{
  "d_model": 320,
  "activation": "gelu",
  "norm_eps": 1e-06,
  "init": "normal",
  "init_std_qkv": 0.0211,
  "init_std_o": 0.0,
  "init_std_up": 0.0211,
  "lr": 0.00737,
  "schedule": "wsd",
  "decay_fraction": 0.832
}
Each number is 500 + 40 x the weight over the matrix's rms, rounded and kept within 0 to 999. Layers, rows and columns count from 0. Numbers have three digits each.

# layer 7 attention output (transposed), 320x320, rms 0.135, rows 155-175, columns 0-159
524523460548471510528476409420566517479541525453536556445470566512520514481492471489552468454450497459496511489464516546478586521519518514394527515552475481495571541530401535488455539476595455528472482581530459508477550500499503462468526448508349449407487481471539525492402587517452541519610496503539410468632471510510510461502531487516527471458560546473583547507493484468487490505430523522514534465529514483539444539496504500505490587515562585509437445473488477543477469517495553
521508415524515537435455537528550528535424512545552495514460507518484500511533472491532535556470498563564503452478472533494447546498528561427417476527531502539448450592446513477534502522568482512487496504451470538508508504516505386557518532491517462441444449574381552462463535506446547539419520479482468550520460487463555595521560409496416509491571473521513555457531493502495589513493439446489476475493480493516545473448509515547487527519482537467455448509558487521523467534504531
497477533508452482508532512542462506418451481492466476539544463573526616526484510491513551538461568504433430446543502515443473511409417514479527429514485482519447470479442457537527467495458490484447467415488536517571518527538548535530574571478566516524449430475521410510538504549505440498516520555642467445525504456423421451518426502461521493506368523466562489445512501559480507410535562550558519519460512495503507523582521561490484451556477485427459473473516431556452494438461505
562473535453495511497521477449486451482465469508567475578481556506430468513525436502498524501527534552552503542606420516575532544441451480507492516503550505508506549395550484514497541524470437462471601536530478476511446513531447493602525479493472474494496491495475414487438512526524555517425574515523531401473529462589539538551506447530551586450470442491477474502513499465482476538518568505485547455457545448468437533415504519496505470450526504521396585440470523525552489554543451
549437509426551529527442500494488493467413512483511449573477488503410503475600482552504513553536517564469413452436536500484532514421557582512459487473452450471512462573487530522431531553596440536469495544525552496528501485481447504524479552500466435458487462478499469442564567508401506562471465434428516494550538399457477422477486559551464498474464472511520510450480474455525488517525485555492489564540530498460549454459569526440515484519456510461534493539523466541501511476585563
445476586466476515577511411510531513471515454454535531460498507477485550504512505537499512490480542502550479465518455538485466462517526456556477484556454498457596526410575557554461438545449492534547504483545542465448585479470462451559547470501475474517536445465541496460512579496508516505461499499490544501506505513438484561588473556504514431375502534491447489528542581457500438524429431517584528429486538464486453476506512445453497508540577547513528522491471499568521557475594501
558544453525544466543484476459538493462487430483517542575536443483582442435499524506481417464511518510525477479477466503474477473504542510538450479520521522497515441480532511492527513441518474417489451524479562477518477528486498471554456512544520597476443469554528554443513462447527487627490493529496467524537476459438545518581479515554527462543480512487529470487479499507565510547457487562458440499431419484587482443436493548482541453526450442434545494533516455540548535432499500
503528484527586486540430434514543485470449504534437443407594500536509530502485463484461553507450417546469547557409451532529464497521557525504512503497449432460437508422487486524508480463450477436463543503451517560495460510476413475554477578589522533587526424522509527514462465462482493495480487533524511454456485494553521518578524490459523461541491435509529497445513444455549473455503552515498445454502567495483536544527561515515498482444534493560501510545482498478500406545502568
493500518526511502481484470474476445480533456440512521459486464554539517506463501559546486451492544395510499475484514507508515476442468529492493471553480550492490519491472545525491531568513509522550467484453463439576480509472541480507485527436497473507445549445519503500477448527528432469502455491502515505536536505487500468506457567449492550542478504398577575466435500590452568475458526537494505474504541474520532485548543466513475476516504518428431609517493423487445473457437518
444615463524424589434501542505442528492485494457453522448470437445553541515472483522554457421481508588479574469501495478533501521495418500543470533553546528519493431602471515523518456453467427499475396441467547556569529526476500527525499478422548518520482434563480477506423479523594540539526528506522511529472554532483577572539532457521550478471447422584500507569476453501521534516447449449475507483559536521475510535536518550545519460499544518477447393455526443459560511525477509
540426488481524460473496480421463470460465578527505537524550479462494510556477555482482459547443541462486523552500532523496491463517459446444474514478553458524485529543435532498435568517494518428449506497533565489498474514549463516571440484539419504534456595458476527538546463475485382475432407474482581573471500477565371498517473588522539521514477525468513524512522547503597553550529447456528512486460614492551506497496502575491447492501501519511547493481472497554499516422572496
560493533535508510492527478540488431489515487514471479610523512551386503530495455491453544522527475518534471489446565525480590565530517536495498451484513410320455593563530470564495504535573537516516448497539534451598537567532508424478503461595527375449601524512550519541537526546487436463463503511483463479510508494519465528534503480402440459528487482509531456495455459543469533498528534557411484506475441527454555539538550589541544429443396424486473491416567544583460553463456484
500491518517478569507516469514594541606543573543529514453487458438493561531451469499458490507498518464533421517457592619539475503531454479494432433503503536492447417579543508590448603460451466402485494472499491504537559487511401425552538509494593501504448422515511534560481526390517462502524435505545548448506525498515465487430500462525578519564522537496458554505496439514417491535514470524508448497469415473454459491478538492566513470441516483531435527581533557455471459514457453
566513474482557495521486539450473455532479569544424437434548378428559504428472502460540522505496364461453547534544529442545466480550501414465573494583468460507478435474509484575474480403433502545552480502412492595456479508551601553463482385426536540527508508483535533495534478428478569508542478509490556520511480511490497559573451444466452543593535463504476545519473555526523489441436494554600520502502528437528439497563432556527549496544553531583423493558509466456493379464466464
476600499463427544518453509475451480516460469491500459535470425461533474501500478423498561515521483501520506511494482418554482528425457502489529551415429543550519418417450478454491526414497520451533495491524578490479597467521470501531501474495561445508557524505494414553503508534473513553446507416488489472548396473537525486569488462547428527535483446447447502540472530559537512551440533524570501519570470514452522556524515550491552492471476480511482518521499524430530532438554543
502530505535439480443466484425474540551508572402504522538448524542491514449478562530540419594469512483471463538495474531539574462426465468512487445435480484412464452567485551485486549435470465524437485566500464458487505549484515529502582433554533423523492405459394575546428504489504425536552468482532410485456468486461520449481486437548520511525466491528473544459533503452486568533537472450562466431473482494482438546497409515497544531557444509455507488548420543499534530503487453
550503558517436480523472496449552444424472444508504524452472551502426523540404497479545481517472413517529499449501483456503489542577489538402455499500478459503493392564533592560489555486532421444518497576501515506585530502450467508520539549499500485496517552394449513458519560560544435562519436505485467554570448527477475528529523494544584509490433562557448434500495526450484490501462586440547537544510471524487494491529479475489480607451527481456545508517464463488534537512467461
511467506611593461521524499530442426441511600483498507537469537526538489563525484486556474428546435469418535461526473495508473494497436492500542571487427494416483396463495515479436496517547585469503482496537418520412478527493501458498485522438537458441566511464535469501491454464551497495480495472482555399476571533457488548483544495462538580504498492506495496489544561480508495479460455516468524451470544509425548540565522528523461447458430553472545513512472462484557527513439538
572502587603595530519526441476483501520457431536446528522516462462468535466473509529510447505501482504509526501567503585483531571444521532443479531442485553518460572528450494578591482532528525517543530558521523531513438433477492486506477533468456530481555507438454449428515557504529405498464452487496449528583542485492463567444528554487519480494537432495493520476529443522539467463505515420511557527396488533492547571440482489470539475504495475579484556475486494595542498529479476
598525500516423501495454485481582468552532510482518420525490496498551419403519485567517555450529391506496519527540539518433485426460447496552491537457525466493492443510520458552440545506537506521496490585430551403443480475479477587478515523478493526527502500513452446505506443506489499553520522503520473467493518457480514545496491451465466549582472480507503410549577449524567508452497476481510511534525540510487576558478510511413496518556550483508511486555485599497498504515516441
457444533438525542516472473480511426481548456584476490519500538445472467555500494600547542574527502548513514528475435485430525481496491511462507480499449485481572537495428528484469552506497447491518478563411522572577514509479532450430461497510470495580504573495491576546460490472427480435475491472546534460528554508468585507554527512415463474493499528549450484454463559521435455475495430617491445474493489496558478490560501551477447515543475441413456491530536510484401592411451530
# layer 7 attention value, 320x320, rms 0.0557, rows 156-175, columns 0-159
526472573523467527521489472516486479498473501416452504478493533515538501521491476461448479495485466527513430527501541559509517450541497488500429474460502478495457499498531528514509503470537466536534503500374536585513468512481490579560578519602452532444482386482528543481453531492565525471530513525540462489502544507543460537492520526556481553467482532593476523469504453477486501562541461498528487525450485459501481506549507462491522516498470515547525484510453540456458515561503507
529334537500525461549513488532463434514466518470571462447534549500505501510441503565473534500436505560484468549519462407466527458464467442493470518582482491448499478433463521469542535515496472499496509475480568548563533526474527414430487460463532557524502511481471494514587490539556425558456562501472518531455539448491401527508500454469483536454536468607482471530475477514510468463453485489470518562475544546453476469463502506532504558490493475412470504517566502497530473590591446
455495524516477517453556502499529530512480498515430504531503541539510516532438452508499454527472462542509483456517472518494411555520491480485483518548431500522432476481524523527515455534504480486554538467469500554525472495512429527500552518426467463478472572496507495476520513512525509526512497435453471505451469526452523551464517511488458520486473540446459588535516510493509521435500516504505541505505502492506538483520488551504463450507525470558476356556544465522533439525494522
502496605510545552500547461552496507571534459454586502535529537439508458536532473511460455495445510442518519495516529480515518550483552444530434537446490538525539510528522531473485410503498440477519467503525542481473454478416490521522528559554457495432531498492569454516553511595482545545513487464520489465515544487434469541493509490530525491453522453467524511485529492513477507534458535513552556492525507498516478523499483571519526544426508466488472525517480476578444470499529547
478549479487504475525483511495504486469526543587494571499507471450491459535469465476514511519456510479544473523469513487498488466535522491517491568514489491513433516502479492469455484468498474479468518554479478502566532509481470461498533478436483536492511516529530519476556522470474513502505499509499489537483455512480491487501505463542478545452447487409494577433516542452487518502504509469485544440530450543456455440467524465567543474554509534457511521490501506564552437464471575
517562411515495525557521485518451497494535472421487456481478446470486476501449518456511536465492519523506483480486498526526526540432516522534461524490540464511478446439481454497542551495545452509506484503508498528528523540493445564502514433513537498514515526458499555526483478578435508481549512522551441564463546513422446472470484536466501475543497553502499460495516503494528512520469505527469531484536451511483475492487505467518495553543510534499489486376501466523444496415538533
446496558515516503452456523436535499479545545497509478382483489425508588553483507525534480455522527527510485524450510466403505565496510509528552396533493439507461561495492515507550562506439464521506578480535533471527478507477486516519501495524554479491545457549541593441468520492511480582539482536463462561534442449485591461484500460515557533472493532564397592452466502452482504529508463512505474514451479486502587493478502500462517499463467516516449510472457566524442471466557522
524518490508547515475538489519435524516531483478490459499503463497539504515446472523488481443514450526459497520557456499554470462527434481510452509482551534503531558493478472544484503490533485449588440483478518458535579517511490446523435549465520563538550544522508464489544457524444528606499519537495516558498515498555502567505504463439522486540487523465516422496486437535431518500504488503435528549561513491566510545496504526492546438473472543481471547564543478560476512535451499
430537491472488542504554540532519506563513538519515538508518528534525448533483485516464440476559496484477454547520488442485481462571495442545522432485525546547505468469518456541493544490528414458471459480497474483445595495538476504571525510509523534556447448534444594578486551472505497535463416509478541496510474439509530446480556548557502584498505503467481437461533490506541508500467524511425522522509487524494436518568495532430574520528479537486500502452510451463561525508466491
502541460571525502422519472497358556484510517591557511506504490498546451530582566507503553535455494474460472518472519554536516538470448512485540492510400497540514453522552453519494533484456468359466521497559496470486486507479437521488533460510444464502454474506556560486512442579517502564487529469474516457537482466502444510560486512456549495477446491530454572477471522496548483490487544448469508473506564577459572462485493528533560504515511540526421492438520501491516477450494568
529511470491483492505592537547471561511498520534518473503469514459491550524511390543455545402497452506527513486535415545436519522515539508442506518498470494470425563536442457505446522528484540429470480479556491548509599473470482545509526479479441485503513426537500520451489494582520579568462486464499461489523478522481468610499528524451431521597521389528548499528495508564426525501522533565444447549547497483569499553552545451471471491474509477503483471492449610512454504449545491
537547549527472499485547496466519496523522462590517447448504509446466504547530495542428549561508525512527444490519463543469561528516484506459490477485504418464467480496467550465457544500439538510442431545537535494505511480515442464477492519536502578523438470497446520434524489437549455497486478507491493532485564459501460493556484524454543505492574556547470524515518551445472517478527503553507501478535507519516480448538582503473450504469416491508477450502513502542492522544495488
503502466511466528511463428548452562488597573486402516552507505511507462448469520466567514552568539448516529547513483477503466402451570534453580510492484443517485519505503520537485535531502503539475527458522411424459514536517442495506519463556519494554519347574533548546522539467462494448484505500532565481502526540500517514438448495580503462493432532496527502440465503519532464527523434559487535544472489534516535472526432530502485468481546487514512503479357524380477589424535415
577545400586508450436522500543481461460535508484467515500579496559469429468500501483532476518556497485503522470494561507517478523512501480532428492513458472485534505541539515557509429504474556498546495409523484510508521564481540463501500501557524495479548474471481533515497486493455452476513553523563574522494500515476474460482492468554502462527519512515574474507469452502527465490503502463520488495545539500448546481421475491466479554482546511477533586545523503480484511548482473
561478527558512541442490558465532430598511447564527516534471436429529532543513517483502471486467519522506452482487447472548454543491496526471499508517505505525463536542495446547464511513552462573579478460557523512502495520462430499532510553533459478517455475505423547541478507470473502460540546558476515503549493479471449490467493577456535484468501502572518446456575527439563525485498496466496434459557488519520470506508487532506549504492517456443467473511527451546514486517521487
505547469498455529540444514473470448511473483489551508485502512536539476480514452555476474517417505521477445467597453557459457464511501550473494504534486490520415503557554516493502540498455510506496516515535536432502530506589543504452549484515414534443482478425515544435567505496510466509454455490421454534538522441414457467576519488517562479473548462507492477501486537508479484497522453428496530496532451500607487506460477537407535497530491505546397446525545551516600583498524516
504489495506559503426532524508497492465539471543524502522517532523468508503536563501538562540442507550549498501425487462453463452480463459546560547528500477472515447468524432562508481515471468516532424474476527495500482523491558514503546478491485436539504510527484454516514513470487549447454465420432486566504525525499559539509510512488505503484451531497552559538533544518480546516501486494511488495479525530530601514472512490441502496493535457471542482515438556564528551440536469
489488524478462473502546468425473516476480509505504568462508514450494512475457510511449506434483591534501519548495481455549531476456445446445494548536446479457474493463576541525494502516478483485527458489497484590464569466499452516491493506479441431463509508508549496584532531491501452524475473500459468483491610453368410495520482490509465521430472520515438518471489426536490512482554526506486487526452499488511472521488477425503452421516454491474531461503479498568460511522507558
442466430503412514507483489447437575520496428500467496517500482486522460492466498454510524501549494456509600509512529442513520549535384527564491483496551516489495562520526433481463461455444514543504565553497453461484500513537557534503514449508490487499534518470449509511509490479458473506577484535498513469532466531423545453470425511452547445557520487545481480471492458493520512547448549507533516547493479503542495512444460490580463431552485503533520563511473520490534493526522449
494512508482461493561487523508503550511528514522460492528469549483511473544505450507574513488483524515508451509476433538491481513528501494544456458520499425523491554488467510491545460526530519439485472526540523482505490430495519426443564501509500473539463530461563554548509504539557581465508476577556461464527545489551486504488505436478593493504560457483465499466506509509466525484517536552421448449535539481533522492447547488578468485473582523492469520478502435546455581536487457